{"num_hidden_layers": 15, "hidden_size": 96, "num_attention_heads": 3, "num_key_value_heads": 3, "head_dim": 32, "intermediate_size": 384, "vocab_size": 30542, "hidden_act": "squared_relu", "norm": "layernorm", "norm_place": "pre", "norm_eps": 1e-05, "positions": "learned", "qk_norm": false, "attn_scale": 0.177, "bias": "all", "tie_word_embeddings": true, "parallel_block": false, "init": "normal", "init_std_qkv": 0.0679, "init_std_o": 0.0843, "init_std_up": 0.0972, "init_std_down": 0.0972, "optimizer": "soap_variant", "learning_rate": 0.00794, "lr_mult_qkv": 0.7, "lr_head": 0.0123, "max_grad_norm": 1.0, "warmup_steps": 200, "schedule": "wsd", "decay_fraction": 1.0, "decay_shape": "linear", "final_lr_fraction": 0.1, "batch_tokens": 65536, "max_seq_len": 1024, "doc_mask": true, "z_loss": 1e-05, "train_tokens": 357500000, "max_steps": 5456, "dataset": "wikipedia_en"}
Each number is 500 + 25 x the weight over its row's rms, rounded and kept within 0 to 999. Layers, rows and columns count from 0. Numbers have three digits each. The size before them is the row's rms in percent of the matrix's.

# layer 7 attention value, 96x96, rms 0.0674, rows 0-40, columns 0-95
105:496503486497519516483519522520485476505507502496516489458504465533481518520517488479505480502451480531543502493473505521510506501584507460541494462502498460512478513488499496449515524502479491501496455514521468507547476532520497485486501515483518484502470568435493507491467464512500549492
097:541512489501520467485500522534510467526522426520481489523496527501486516509530488501525537499521491539492484532461481500451516502524469486491482511523502516510499504468505449499506523528495460499467499519517518530476491511573522524548520509563467483492500497469478519526478511502525508462
106:491470510484455487488470550477457493507525501509479499481510493472522491498446517481495506535525526489544486500507541516496496487505490496482533532501566516472489473519543510511533518523527510506505483496499521512525510557509475498455517528495499478512496452463519505494585469529503490486
089:477504492507484495481492501477465495488494487488505494494569544506533510499524512487507454514505551523550477528489477519469513519518545463496441469522476483498446468525459493499511490514527508518515493516502503495508531518494479454504523544506536490497512564522482475464467493520467511498
089:515505524530498527489484496524481469493464507493537471556491510546512491520531462544508520485502518490540495467480460474518505535445460466491518479454521522528505509523495497505553483503495444499491489507521511477486489513445490508514486520512515487497499482528494452492513485504560487459
089:466525477504511477524516507491510529535451484540520472527509516508467513473485523460492519535494483465448508538458509461411488521488494542504492514450518488487500508492498496511460491510486535474487521505477528465497489538506491483522522501507534506453488502527491477481517491529497487465
095:533523484529454502520511472495543494477527478511513501508519489503462499505524538490537522462534550534474466500473513528474473532460536508469508496541508461448510504507511480495523520461485499475501534530536519511499499507505503538517508533488479503510548546468498448500479496501471486478
109:549524506496487478522494522495509497476494505463493517487469510548480504482507491485482523490515466491496466508546520462478509502537473473469487507499536524486478487518465508517525515501509507478464508489517527504507450440447451483516512475502486516501489554566521561513545488483506500510
101:511483464560489519486501488541462512450488499490512490504506500517467511516519498494482495495492532478454492501536519544514500480428455526519520485531569563503518512499504510544496490530467491477469482481491491482452482484467486483503501494508505492474471477480502478458472483495492521492
105:471487506484528496516480523505469545483493505462523507501480461474448497513493515531542464437526563491473481528485499486476493553523483496520483494509527487517491508510537502505528459522513494518493495491493532478566534458516531493514502527475495506535502475498475455508469502511527502469
095:510480522469509516486548485511530490506481537482495514509543492503525526472477500442520533513515531511477479485511502483521512538486519477517471495495499506471491541540500500481521520481497468503518445534542498538499513546506470474525494523505466549548502505518515470486492451476463450473
098:508504511482498496510459510510566482502474469512482537489480499489501501521519467557498496478524515466446533477527500469486458535466519485524509467466483495525502533474540563506509525490493481528487508515477487510481481536478521529497526474503529534483540500527531462517547491502506500479
101:531483525502490496511489495492525493535546530505513496499475479485499459539476537529456520508503476529494463510483517505509527529523515498523483458546461477489503469521482461518476510498500466525503499503512521474534513488487469502446514510495462531468523521495501472499446492504491408492
105:494550542483478490528527509494496470454512527496493524505489511515511516500483566539521481508498500510482537469512458475547501470501501476556501510508494543495488479496480566527461508497490474494520497536475524445493490453514493509505507514522506522478545517521525506528497530526458507495
102:501508466533479467514534508513531505507532506508485496485550484521527479516517489508487499495457453470559511475502518464496518540445509567486495480470501530474506504478506533558531511524528528495520468461492496506507535558513488517450505502517515521474474508487496527494499502484511518498
087:467553482464514485504488489487527464497501495514501493547518492549500521519472503507492522517519505453519509516506507534523540511527456502464487452520482513542463504504463490480493512499490504504469496511451541465493489458521485504497482509513512487491568523505464508475565499471522473529
088:504526536463506525486532496471538507502499482489471485444507499480492513497488486484445515514499506460516494527517544503518485519525476485500506511466459489569544489517471499497562483485501551501489497511493542451515501484487535495493533540532505518547497522525498478519514538518467502513
094:526531490489516518482516505472517556466474509507499474472500518505482480514502462507458540456456461503496495534501535454518490505470471502517455511520524525502535502487556502477531541548517511519518466536494519455489500472501495518523499470492511524499503473523518550525529490503486485460
097:471479449500498477478512466507481516523531504498478498486482459497467496506501520534513542520539527490471509518493464446496491480462459522500487491480547464528493497474554516533524522536482477485546527501521527513505477496504466462504474533513570493499493528526505494526507510504492467484
095:472491484475475478495517489487507470497512489501494527432481564500517549494501487437476484489482485508516466479513461502480540490477487455473500472445515485503539493517491498529488483538486495485509506512498487490482494499492491504463468518491502440435507503470534489545483465529486498517
086:478467489520453554489514506536528571547478504509507513499506496517494480516461506470497519490534547487495518520471492519531474462509518522550488503477484469461508503474489512519490489490460502507503496469525499530504509498529493523483495469474445554501523517525524514479444490498504509460
093:513511511517492518535519520540525455534490549480539503470496507499444525503495537485505460516494531500514484513498499452547493481552506479462474522551485491505506537519507520528456519494495514466491515469469505469505464503499516526494483508461500503461499490552507491520536497459519534485
106:515497525525512485488414503507450532498496482539510495526499488479522528496476460515549535526510441538556488518487514480547506499474514515526498485497487521517524509481485473562524491478513509502503513485525472500524472501533535472475500484486491532494484494493448497529467489512515499508
086:486503506497522510495498525483440493487558496523492463528470499545483493500535480488421472548532535510517498487534507477481521491493503498513503501498515517489499484514521482444522494505489482528493473496466486492493534469453517502501560499479506543507508533484454512516476488498550536516
109:491482479478529475481537436508499491480478535506513514510489524476494502520479428510505545489520491521497525501499475516485485520503517559502527492464510492541470470513517555530498497509493524512493502537513524509487461544469530486533493500498480549484525462467489527526530549493504482527
097:517472478507503507480515529475488504513533499455463537507508494519483546515504466489552488503463468512473530522464558481502520525526502473463484467451506527503537497447515496480536471517497439522537519508486506490477491503496472487484487501514477482486491452493518511490520447487530476502
093:462437499479455500525520511483511478482458519515448468534499498494510493509547503456524498494480516514464543505505498512501516463498517495506446469547525500470462519483469519505476454499481500496507521533493533515512518472472545497483520473526507485550477497487474468496475505481526497468
098:512473499536495498515527481506500501505446494495519482491481496545519533469495527460471525493528553534566456468491443520471490519496517524447455534501468515521472501476485492488483466485502466491518541529478509481472517508510487487469488519460526534522485490499501509493488505465508520525
096:484488481484502486477477508499556531478495442528462520541476509494545531507507479523512461507486514538531492512517472474531507490456483504512487483482512507486503489518494482506462540504510507507482466510500466494475511551498515461495493500501494448511484482485493530567526432525519488456
106:476511448506520523532481533529478520508526523499466528437495506507524526512524511487489530496505504512536452515481485528510557515525514536508473472485502524474499487542497520462518485481458516490501511466485517489451460491541514492554505522484486455508477536493481505528516534484500512532
101:471493489486505531491525512509476504477498468496482496486499508477563509526453502500517511568474514513523513532528467472495464462567494490455543473481531519496490496513524533490506542471479468479531495464520513503523493499509490476484534496484490508497458500506455501460486519459493533531
103:506458462498461473518532505468488503514530525524498492525547486514527525487470501519445513549487502493503494515531536469456500507510461485501466479495515496530549493480544488489484499500463459485521504507508476507452498475560531493522515494493538483520483497465480507554510520464482519492
110:509461506479517471507550466512483500478481476451494531521521515472521489522556488575485568479519508495466508511483515491474519488504512522526466477473492501561485477477522499498519463491489472490506495457496491504507505493497486463513505492540474504458492461480513517540499492504543529496
101:513468561490452510470477524522518530490495474551462531503489483527481501534491501489526494517530498503488506487518475498557458483439545483482518503514520563502489524492492523532471519490489502511495458491483521512479482514482495485478443496467471498486519522525533515499490523479453494479
101:484493520524494532485468524490451482490477495558498502468465525496491499512469457516484503507505523512528509521523556516481496505516527491508483497462543536517541501469538529543498426534531526528483485516503470495507510498456542535481528506470514532483509504538518485514493488499468495494
101:490518533487537502525435494483530489542469562497546483534485515513475518506520528495491488523481499490493496472459510515529486479448482501441509510525517507507453500511462503500483499477495539493484529485503532522524470528474456554504527479510500485496540505490488533446502503499486489496
096:478539526495467537489444512519569492471524489530491520491494486508566523559475514510504493506486494528564416496475481491531498468492526537474498532489506481470487489515488487484492529497498483541506508518491506511524531493511477501498479488473496485509502508475504523486501542494526508522
130:543515495479516515489453518471508465526515469541517521517478502492504495451541479499484485492468525515508518493538514485531485457473502521532511504516541514497471504503487517513475512535520512513520438519484452517503512553448480534516523502508481483477473520461544501492506511526511545460
113:480486515509486487507447517476486524500498474485511467520503524452476488519514537517553466511537487478477503492484477501532485444438508513523477500473512513498436501515467496540506500475507497498444513552489510490529517484498514505503510505518523488523545522453450474500506485485546501507
094:478496473517476454465557481478494497501491507450540475527500424501486493478504489513439506538497485468495492503472502472507513519503468513508429507510503536531492497492502480517471483524514520490456526497463493489462527478494514496522497522528545492482518477524481501502546501462519516506
081:517496512483520467468503511473490473498525504478522498509530517525543507497474518526525467497482463480539459524499502503465551498534510506447473514530479553501484485477498491530500462492520511508548558505461487489510489469503450481472491542486449521503487503527542510478505523474530519504
# layer 7 attention output (transposed), 96x96, rms 0.0835, rows 0-39, columns 0-95
105:506470530500475497519497471459506523503523510456479489491516520482492522426452488475493517521542500523485481515554506494494529488447472522503514513511467525464490494530492492498486504483505480543493501455488505509482501485497477562511483476544473489479503468554451499472534497513482469487
106:480508539505485507491544477490498533497497528438552481503519510538516467513513498521482495502470505526504521502538496479527481495515499487507503503457476506446459522488485511475491484462468533491523537489459469492496464505448527523476468525475523516521518489516519482453530484520447485539
095:528511494509490492476466472515507490460507506485555540486470514526514542475534498510503501483500491477473524442458474508488513501480502549546482484507539501543520534496455509499470520484483484504508504532452526472490525454498491516505491495500463495547490513525447515506450539499486501481
088:529513499460486504551523534491526500525561473502505478510468494495478513482470491481502547492503473525498479473502490508533514471502460551491552509479488538509510465481553483487508543482505508454474518484526462482499478489509486534498473489506460511512520431456494504503489481483525500496
089:455522459504519473510496501484472475504484494525464497422481511478505485469491500453474457502485510506469532529543544517519502464541536510470490513512490477464484518499523490495475526512524541509502531481481488472492469519513530476507502538523484549479526525472488523514450476487476509506
087:517518519481505459474460513526522489484526510481503512473522494482544483536495464513503489473467530486492453492524445503578502486532514463502521504549467484512479474468469501525525495475486474482485498494523483517461488456489540506480480504530495530528519510448492506527500457496512518516
090:469503512487509521511511533516486519554495499470544484495489516524534505484478486526506499478478482516501537487497469487547497461523475515511515532460512525539459485488516527518474476548499511537462506503460512541545526487539519515480501496518509532556489452529468514522528524512495509543
094:488486484499500512480497478505492516479465477508494515510501530435528462510509519505493500466507537459498516499459476498503508473489529491500522475480452463512516541470530446491474465530497536534513440520473510492458506511507505476490489514493516467473540485450445446491490509502496472499
101:485503520461507495530490527470550480550541502517501495494488530526519487453473533481534510506535492533511525454457496434481465513548515485493495498486487449507452512467488490492489508497515535543516493503513483503512507509508517521490489509463463475535536505513494537491531509494511454480
108:475532511539511478514513515501506458528489476535491499529549569568547510501509512470474501521497467515492515500523521524499496474488536510518530516501492488494463507497462522483502548514481494469485525510501458515450500480504463468496514528508503502473553468522492542513511464493526518519
107:486518483553482471502484501502525503516519496492538503508451540541477501506513478559537464492502490506497551508517494538475502480517453513522535515512468481513500471477540516526499496495488489480515521492461511476530472475494519528472511484501511433512492498476465505484498568550509526499
099:470516474499518511489503472502442528470508526536474502531515485489491434479524472485522520489431527481511493556505491498539521475526519520493504529534529479496489478527486482507504430530499474488487527489538515504515526525529502462492514527510498498506499494473543483521472533471509493533
101:471506487472504504469552476463482504477453505458524489466504529512480491481508508474520455471530513500521514482521492477525493465482493495455513569467503539522512525477533482496552467514459524477489525515483516517466505493507544523518480475514525473517484476487486490491553500486477534511
094:504474477520539483501472491501525519543465494549506528505518492496488485504515482444498511478506503443516452515513504495452502492478517545448546482529501466520529524506548461511554486484519525514475476502536477482507511498491483500509492469512490525486496491499514521462508463447541496510
097:522501556446541510494454465480490460493494525509501502502506514469494534500485487508542506493558528502468494524463513496520499489555460432531485507545459491519501483526486494478489469463503489484496543507495479465478452507497490543530498498484508473523478480495510511520515491505519485516
089:505458526512505490471511500516517531484543485498467510477527525484511493456503549514482496522486459523475514435493481529507475531503489478491487521535453506478503514471547529551529464536507516519489523490549480505484478536460531496513521466532498479473450488513495502483485492529517516520
093:468472511533500492530497516503442485514478511502482524542501510492492467484544502538534497473508523509459477478510496509483543498509522503483502502541505496455495534490529516515465533518468479496508472509487483499515522508536451486498491475447490532436520492472479500490478462525564460486
099:515505519535502437543499514526499486525495493519480519507517463481521517494493474505526507506542556471499517497536488519488542488536537520463532518482532475503520514495501542523482471435467489499453504461475492545504501510484495517501485510495495448488489540490509451476456508520512491493
094:494532530531482470534492521449483500458481503526514529499514521482527509477506454474479510532448513452510527509486516534508496509513537503489541499487497519465501500522465506462499470454524501513455502470475477456511554509494489523535533495526463509488511472483515515532492468488533536512
088:531462498559512523520457484498484540495524480485450463564513457510496502491473489523483503536512505486489478502479504498499446515515519506501451488517518514518484503513486469440508534448500486557485470462479500506517498519515463488516498486509475537538475512514518532515516524517505509491
088:527500518480523535517493495487476468505518521505506504513475509467430524486512512517505484485450447548513514496526471470488499526511493465449507537524500528530491491525496492475516481507519495490533476530482468488508509505449532490531500508547533479488428496502503490493547501465458493512
090:492455477511511472477495498498474553491488462510508487546497485506543524519483481505502559456527476491476505489521503553474494510474506483487527489486526506505494484485507490478521504461516480579525468523491505544505543501507505447506539502557515520468512535491489498461488508514515515520
101:497493500481496500460570493443508499499508528495531476423477527506486456506506559525491458513490555467501536510512516513516508513522500490464499513491522491504504521532473505461509522523506493516492499523500485525482484507469492555527504540514529479527470479480536523464490539499495496502
088:491520495474501515530505481525538535543499500508510526481515492493520481451459521513526485482517451500533485457486505515509526505502486534496481472454498516517472500469475524594515504491500545477496518509502502525481470538511498491501450486541511460500507493477538491489514466476449491485
124:511528511539506534523465510480511508507480474520473515526523452527513471506510550481475508543511515465474462499477519478492507471479527458543512482500498482461530501526472487467511489504498463520468517441496503511498533522526491502484508449486536452517480546527515490520465465480513519501
087:501488506482524484506481496499519484478465528513528493522511497463502514469521520504463507486533505486563483498531471546501501476515492542528510558565482495460466505517492498493510533471524512491486461470506489474529495517520505523472518543483496487530510558528506487489507532574511521510
101:528511459494528508515449488496501500539548453489527501501500493482507500451453462520508468493461501461530468490462483513487483496459496471516526539473468518496481453467478491497508507505484483564496496474569483466497501498508470503505472518491535498483513468488541518507519488501480499499
082:472548488499490510485495531510507459517535518457515520531531476460488519544487484548531500513488426497424476465535497512510505491486466477518519499471538495485501481531488477486480486513490564530484528494486489513512509516508499492502522449511484475477529509495468496502483498523489474479
110:520505499483522526486523472464435472512511524499519485480540505506477478463530474484492519494508482494476499517464529450523509514491520556499469493533531514508500535474495564449510516529502482491495475483528503502526480489484492562534477520502520516522493498496534485489497572509492525518
099:543475542522462462489512449477493509480489454521490480565493502485455513461500509490512519523532486504488533501501484494523428514514466486504533465517427525485513522491522477492485508527526471518486485522504471490534520493470491513479470466518514495479508493503518497451491470507504487498
082:503488558524489453502475462468514475512516549485509493481477463490464507488514496500480487485507493496470447477441529544523503513459514473536483504491443476490509530481488466494500495493556530522532496485489494504481522467491503514515515470496490502472532523484532490519545471523522498459
094:466547513518536502462489511504475450508466462487485506501491493481477494481571500481550481475522518504498505509471495523536490497511498541502496464514473496472477532506497510520511507435512548532500515478494514469538508496474480527480523517473462550503507524490550504486511476551506518506
095:521477502513523491490431480541530480511512461520483481487465475440492499532473483474520471462461456470535516510518452493497518499458524518510486459513555511495536493499497502510491515497482478516499493534509486506516502486500473488495535479539542520534491490516484468486475545504470480465
103:480509469481491472513505497477525510516499482487483471534519471503516474482462481506485494496472480507515508501477518510473481468491495474509500518438480451442504471481516518503529491469455500460474553435507465470494514535498507503494533487481545525473478471525535489507499431485507516493
116:476533510488513513472540493471514501481503520434524480472520529492495511484484493477481495472527486540498504493527526494525525510497456531500530538489456530462446469493500495472488536466482500460491543497464486471507495484470465513554497540486488459536504456497497528481503521531488507508
109:499483505521510499499536462499503534452511482477436482509499464515477499527531516538470491533497507511486506498493487533471493503558531481537437500506480474515532536511503489477549496482501457513497491494497472505471495538493556466468510481484500508521445509502539480472469500501519510530
100:553497518544505502534500520492545552550504498486509537556522512523519489485503502518525516517489513462479547496481467485490511498547509458536529477489451485498478512462519526535536497456498529500503458461509496485501502483483520505506520456520533502478520505509524473523524480498514535501
123:471480527551505495473521512528498528485450503469478501524513521488515494593527559501490498511545500489485491512489491515532493525504496488509553503503466497474531522494542499509514504488502510473487552551481527519503511475512510466483510451472521520513505471523456514512465502494502504522
094:473514458515529501483511518508524532477515504511426510560526501514481500520502502458473540510480506528498485519543536499486460505489499490498548541539482434480474488480530500460508486481482478516492466483544528495485518479498528472476510514461470499488480519490533476472485518525511487501
098:517500483483489470461514467485452510473504481519547512462518544525485511488486515479511479485449502474521539518506501485511482496479501531463509516504506499526485507539510530480519515542472463479529446485545494512520488496474518531532504538524507504529433501487501498445493550534489495510
# layer 7 attention query, 96x96, rms 0.0688, rows 32-63, columns 0-95
105:470539475484551471530491475520511478486500509521471543510483491512507502519496503467486495503498516477515505526547515552461515492492516493508541569550505443522506479478483543501513503518491484541479500492483514453504486479476479460514474540483459466503479486528531474513489498459499524502
105:432518494493506521427498516487533477490469511517496498479498519497500494488558491508544493505517502501504517512483522512508519490505483465559552464498474484481498462467493514536497543517501487494484523518468478470474533486492550493502511493487538477563464488521489507516476491476460513484
091:503483500511506518491478483514509492546491505539457518513497452493462463496522498496489468504487511495507467494481526464469479527496513450455527477462544516543526530559485501503480464537550506537480550518504512526502495482535474504488521446485540539514497472507522505499498485503487505511
089:506428530524502487502503479513524525511537488522455470524504481499486478521544481512515483554482497491500512454471502481474491546497498512522508482497489515530519502545494484491493528519513533545472504536481504490480505484509507461468518468530514490477517494485517526486435479521566505454
104:493518478501499528492491519503523487542478503469533511464495492535495520458491506507547467496531490463505466503490528472458542524482440522498489481527536500515522472502535504517501538460520536527525452533499463495510504490530454510519487489535467502493520494475479508482506528563510487471
093:486536447483505508410488498545506506501493461514492488481529507490516480523460529484498540498505484460502513495503492475481528511520524545489505509495509460479464506547525494494488515497467482522482487483485464509524503530525479531512486519521547489542508504541506524457454509532508457501
098:417527486477537529501536527464496488528507511487521497477495513516498476493511456462532478538457480478503478506519470495512460490479526508540506515521494474527517488478502518526523481522506516538462551484547479521527520446509474486486520531498510504523497452496501481533485469491505501513
093:461515504524542445485495510496493523476480500467473560497524548479507486530504484475504506472563501519493504542519531513517487520516484518497528503526477436470527506509519489509488485487464486482533495543445502508522493499465467501513498499483495457444477491509457507489482473502496483529
096:533504483466510516497481494508543493543512510457460492483497517509500525498517550494547499529471517507553498469491528469508465549507487499507504511467544471532476499470474524530528506506512528547508518496503510507444472461536504499543491475522509500501528453538512486506502499493453502470
098:490553470482518544493563500475580472523484528491512510483471499540490519490507520509507471531503505513537509468476536500430512482482489519484518502515516495517503457485504474484494502487500539519535495482505523484480494448470515493451498496502479485553482465523487469476502520499505520506
098:509453483520502503497516485493458498499495520485499470505528479508474512524506539494514480470465494501531476513454479437492463515476509523441486436508536504535540518542496493479508500488523467496460483517474512552506545545504529511499538486504504530514455492515492516486508531523484489486
111:481534488448492485528480496449527471517500502500553493447518505487536525493526468465518522455527535514516514487537495516537521495511493530509520512511461523501505463449457508483478494511519530506495507482496498496507527474518505459533480536510525503513538528462464497496477528452524513472
107:491514507504461504471491515552494544519484481498524516478501495525523507493482504506503487554521483497527510500492503487505486466524504507490526496493527482501555511489493475489494460568457558576477476523498488519481484497517522502483463471501493462485550550509486490539477471456516488492
106:557521473507491481475491503514519510537514502531516508506505471525517506494469547489472534540543511530475496490507518475486451492491507513527476490515516475463469457512491467497531504511466516520493492477478506525519490532430494501482496461555517495483487526494486515541548444497466512516
097:519480498486488482478525529497513526499480461484503507507463501521492473534499567538501517515490506523494508479487491534496511503503520458483480539488457477470569504506511527488534488504440529491495524503496481531517501527493517500474547488458505514491445500474464562493479474463526507523
092:460553463457547542473466494496535517494496520493520470462515490477505487526510481487470503475494482450477490522474472478522513470544472494518468500503485537533496527446484555503502485505524537490513527503502502456510495502492547461513483495500483523549512493498487480510516521497469499535
080:491478498501532489484475531455493502520496535532495533504528501530521457518529475479480487528466512481492485487501491501455476521490483521523485503510597463485489532478507517474481492498471509493525467509499519535505492472510525462479510486506482550496498468522501506476465447466559516496
119:475512489471493472462552491485456546528512517488477530500481522526467491514541480507496473479453509542512513536532517489535439486481500509513524515484491474504487469469510517512493517467492454508477483514560523517515529468475548478509495526481515517517494457509524469498516508534519484519
087:475488487492512491528513499501492467494534477496492524510497498499523485499531534536466443494487544467512525480517511487472514512518505538513457494548533441480522520471541486554510511531483506504515489544500476461472493511478485506474518456513500512522514475512481497512479459580497517511
104:463523520535475517452515545479509522486503556516517496514501480504515494483503502515485501505553517493480529473456505494517495487509496512484545507507506475456534491481484495514518500399517497528449545484467525503495502496517529490468511466477460489520455497468516529503506484496499509521
089:488511539500501481528534513521505478512534506505498532485501525501542527522496537554459495468485504495465509521495487525565488487483457519551489512502484505508508468476447508489466490476496438515500542529525484504533557499510472460495520467479461485514492490505459498469499486492515499484
117:504530477487473529515530475488492535475495549509517485466485487475524503528539482516549507463524535529504514533466507509543496484496527486522500534502518487453493471461506504502492467502537445486501494465522533485503502476493526456539478499515516527505509536491484450532495526448495480473
085:500467512512497458497549495495481521501513485516476476488477471530463481466480505513531536537494462437523481519518486502466509538479513524514516436503485496553527509508504490493470519514501482523510514527534557502525503492513502529521462475528503487473496491464463484494505531497445481464
078:462513474529513490527500521499516484523502496455473506496504512476546484495500519524532504504458498535523511512531472552467508505532510508536521482529504479526441474494468496530504483474532487496499521523496472462497533478475535448553457481442511507517542492491509483517524461490497521508
102:528464505547524483505509524462482532488492498512486470519520474520467450510470510520495476508458499472509528527490536448490486501469517458476494526471504447498526504537488503463529489455474485451483495535517491489482501538460520533491513488506513509506475511480544476523522532521538523517
093:528502481511474464459472492551476525523478495506471501526481468525461498523519482512486466515489467478513490489521501517515451506483491527516502477511524504503525474524486502504473524468452547498548535543510528488526513500490502551491522463511449544456469508508526523496481468532488528489
087:482523555478498503498539501527519510552467513464540495446500502515488479476488485528504497502529446511524512511549531509476508478517533542518517514457502520556468494482480520501500503531478478482478501481472466455529489477469527525508468484498477494525513464522522493457532484494472495497
098:482496529509500465529464498506532524498525529494465502552515522536467498515511501499460488500490491501467496481503486496469553522511537472533501454457540453539520537487463480524518521506521472456462504500508509485478526505499474503458535495500479510486495507510521474469505457564491498515
095:520517488464488532492502477498491523489514551462535515481483542455466509482520479504553518500497504550488509511496477497524541526502505520516489493489502542482471475478472521484456530500479492477504463488515494468529472482459498547533463515522486483552493472487475519493524560466478494492
095:468455522490492513509520487551492478497513532489473513488521468507524435473510487493552511484481523495511480486548487448458512534439505501461493486508494518535528485490514539502484456518477499485536508503466510498476487486540528501494547509512493501485518558516473512496544502495487473504
112:460496502512490494511542525523471517509515492499432483536464477500480483499511500516494500498476533519490484486466545500514498539550450488484545502488468471488496505496534548531492510477508524495491564502490475533500531479527471519503495533428480477500500480533511527518496491537529493501
099:523487481500463483488521484526462510453539497514490496479483513515532521442477481522483486469491479498457534470515512464560454529509502463473491522506524537472487501480499497458534459506494491459484506526507454502501465527511504502526451538536494533492489494465488510502519478516466485501
# layer 7 attention key, 96x96, rms 0.0678, rows 32-63, columns 0-95
115:446543481523506446524500513487502505482518450485501492482495521556547500511505520520466505519477496466499524505525498476510506492501530475511508519529479476496548513524522505506495510522481513548500505525500457502488498513523552451472480539513474448518497516494496471517482430509531511470
117:473488480473484557489517555541500504495486510474466484504538541502528463549511496508509517510501529534478496507488515485511517490532488512561521548505492457486502496489507524511516504479531484478510530528522484454469494493519543451489532525470532470518511456499536497499458515476517511507
084:483495459509484512463512495532506475500464494506508486450536480493492510511515530516489489472543535481468522501495524451529482510511498494460455483497523506545520521565465489525478460493527514517502512478472555450482531522531501493518519476546552501504513473464492483492511500514472496483
092:527469516483427514489527477497494452497546515479474472460487513513528503521514507538516499514529529499544509459484513477486515520560478508464505484514464537503493532510491478509488520465522537497504500497470522454506537486513488513505503456526515471452517521509503526504467523520546501482
108:486538466455488509495530501515528451543503536507539512478538463529474521447485495529526470477494501519536445512493513477474497445488491510501499520498523492533467492488493486492498521434532485513488510499510510491537556490511490486502492514494504526480459497470506511500531498482541542479
096:455486500512517503457487496507543551536526508524538499486507491511537502482463539515498564506511452505480479469509477549486534456502473509516520509515486446496478519505488505522505521499481483501476458474504480506493508522507486556496508534469512475528491451509514540456492479508527510484
103:499528461486498491489512475528525500484506450516500490486523503518545441542494505519489486508458490446443493508516484443508493473519497494460488511512518456534479539503502505480523436530497515528516546522548480477507529514493458491471527500486528495505517488475497501511474481495513520527
103:445505480514521438484513513503501548495545502508459518528486539504510503489505505508477491483512486515468512492525532565466494534492504496538499520486492478497506454491501511537502522443466478488539547478485486496504487481476491483487528497464442477482470498506486500509482433476497510506
101:523467457455510520512530500516509490530481525447533493465482503534555521507496520522513483495497527505557516465499511451512493503495523483491477508494509479517468482512462476523470480498489552545483481504534510520500487524534525475548519437492527515484512486485469477478498493485520532473
095:516552497523477534491543542475520473494482518487517513474499491552505518514467518517483464518485515542530481513448461492535478443502530500488484533497468503490469501473462499527498537504463493528513469515525510510453570489485507505478492484509535489517490493476502468500487538475518503503
093:515497567442497471459532488559484528475485501513510511494518477499488521506475514499497502491497486513491486500500477476496497492470516528517478463498509464531528508508478486492532507464513460543467458496473550499492556510485524510489545479453494511501454521471497516490517526476476452479
103:501483483474485489526477469465522501513545519504519483475510502516558489507533505459514513495501515475516429476554490491493489522483552518495514519493465513473489477487479505451500472514537472523484522470534507506503435491518512472485516533561512511492513470513502501484499520543506456502
112:537505483483466514491499532516529516496501480462532525483505507537544510477450455511510485549542509499480499440531493458515468491517494552472521523507476493501462505482491472488514488491426547526529522498482475494486456499522485516479472525531489496483537499482475528502489514502498504499
107:506499524507481492508496510526509534484511502467527489539481472530469501499491512488500455510501476484493481502494524507549503552515472485483485558531473504475482479508489505449477515509461575463534504522555445530501497521482532528469494487509521525506481479498498512469535479486447495496
104:517506505463486466500492538475494517488472511469478507534522518491514461551476504513483514519530515519495508513527536489530530527506498475532453519522479480478472487473523542533493511496452468518489497490469471513510556502448475507481470518468458500510502483537463518516447519517495506548
097:463475511477539551476481524496538525520451499513512457501507495503529487471531483525523510473518468461467498492469481465484491471485539512481485446494471509501521486505520536453487512518515507496517529526507497520482444479489525490491524472546518526538503465476507501534467550502516503513
088:516499472506466507479492493462499512478497516560469538455542501550514464511497506488533471511507513452483515469479509484506473517476488516524508498529499515519502527475496511500457523468496513480529523532526544516463503492500521510440480491468476517523520528495463482459464514532495560501
118:480485489504514497471519495515494532520527487526428554513507522499479495547518486521447495495448504510498510487436439503476471523504509505497473530478523461515519534475511495517494473491480502481489500519483526513545499513480549508472540469489497535516506486547500510498495484489494505554
088:508534492483470517469499495515528481466521465493524494479490497545508539495543513477499518471496538518523505498476476493462532497555489506527507517528557500501496522418501535523499525472500475508497523524511477499456489529507490497507512460480458506484474496440490475498486477509527542472
106:493517524518488522530509515473519484470513514455477515534517506492538470499507503510483432490528495553469518481489516479529508486511443493480505494477467482456520472496487494520543506458511497492462551532504530520487518496453535500458487486445467489525472485497523484522513490536496506526
089:539518444513455478511531514497505515489496473498485482484509458515521461502497540498500510496457494477472536522457512546500466480488454529502504522497508512482514460430477575500506533508507503516465521483469501469531512515488553476520493480504456501477522500500494503491502496504462507507
120:549496521505512477484500483465512561440547492480474522528491536535501489503516490479532537506521505460489524468512487473525471499518505481535535532479519493522463466489480489495507471507526518504485496487511537519492466490516564471479472522523536533525511490506491475510494494511529442506
091:510486501499499457476519498577448481460505478511487500474484525499499500474455481521501498524479458499506454543531489463500512521543498546526460507519530460525489513510492500490529515482496514493465470532529538455550502469514489521505501500529507476476548471486516502520512514487513512482
082:481455487497466453517471494539505472498508498523466494504479469524532532488513512493489468470480544506480538499494508519503446475586524510528522503526502474489459504497489526492531491528494459488500488523501474486467478514470532474526479464494525517492497494529515493537463475483458527486
107:505512515538501497469455505530491542479491495511520517516531500505490498499463587514489474531509500527519503514458519519491535506529514496488492491475531457488542515501526455495533487497475486508513432525484499467505519496458526536491484460498492513501478561508500494523492509479557510497
094:507481494526473472481515497507467478505426497476481508513502488534481499506531471496527462514467499488540497478506507488484538480480476517499494508533509498520540436537513489505498528479449514445549545540477517498569525518492515515488526476482456495483473493490495508476503492500499527487
095:431524512461523505513499513522487474533527482465493495464466498508527483481484471549484485500459520509466488523513509518465497493511491527546480511497499538532514475475494560508472470549450503473526503492535481496534502489492524534530486513476537512508515497522497503481484548454516500499
106:488441497490475503556475510536505464484532514479500532530471499482478497495510492523529525492480523529451508524466480524457514493499482536500490451511530503524528533457491498541462514505489494493513483509494530475463555469500485477491523459503486501468493521530503465510519523478476546470
086:467473533455508504503504527458515544532521519485511475467474490516490454493489450493519512543470476524524487499525443483485541549478514457546500509499503498516507489483458491473504486511524506471477473498517517472501519508491512511554509531481530529544525485480510518526508539474528502496
099:504544481494519486492431491527519511474472524507504523502541517512502468485515452485482520470487519486502509517512510476518525531526534518507536470457522490538450511539493547499493479466491500523512475470504544480477494483503505523547525489526488463454471519479491508461485487537484490544
127:497507472512505504511489541502487474502486508518449511517498487458504523513534510548474479461492535508521525471458524482462502473493505468499487467509530471479486529496484549562526471482494500492460518451493503466489553531479473527506518481499460470503504481547541493521490464491502529505
105:502478527540508509499420532464512527511507477538489468498448505459509515480498516496513488481502485532498506495482543516486518503475518482497498489474565484491474505484484515446531473481537506496504497508473494545564468547490492515511512492497497502491467518489455514464523477500507459519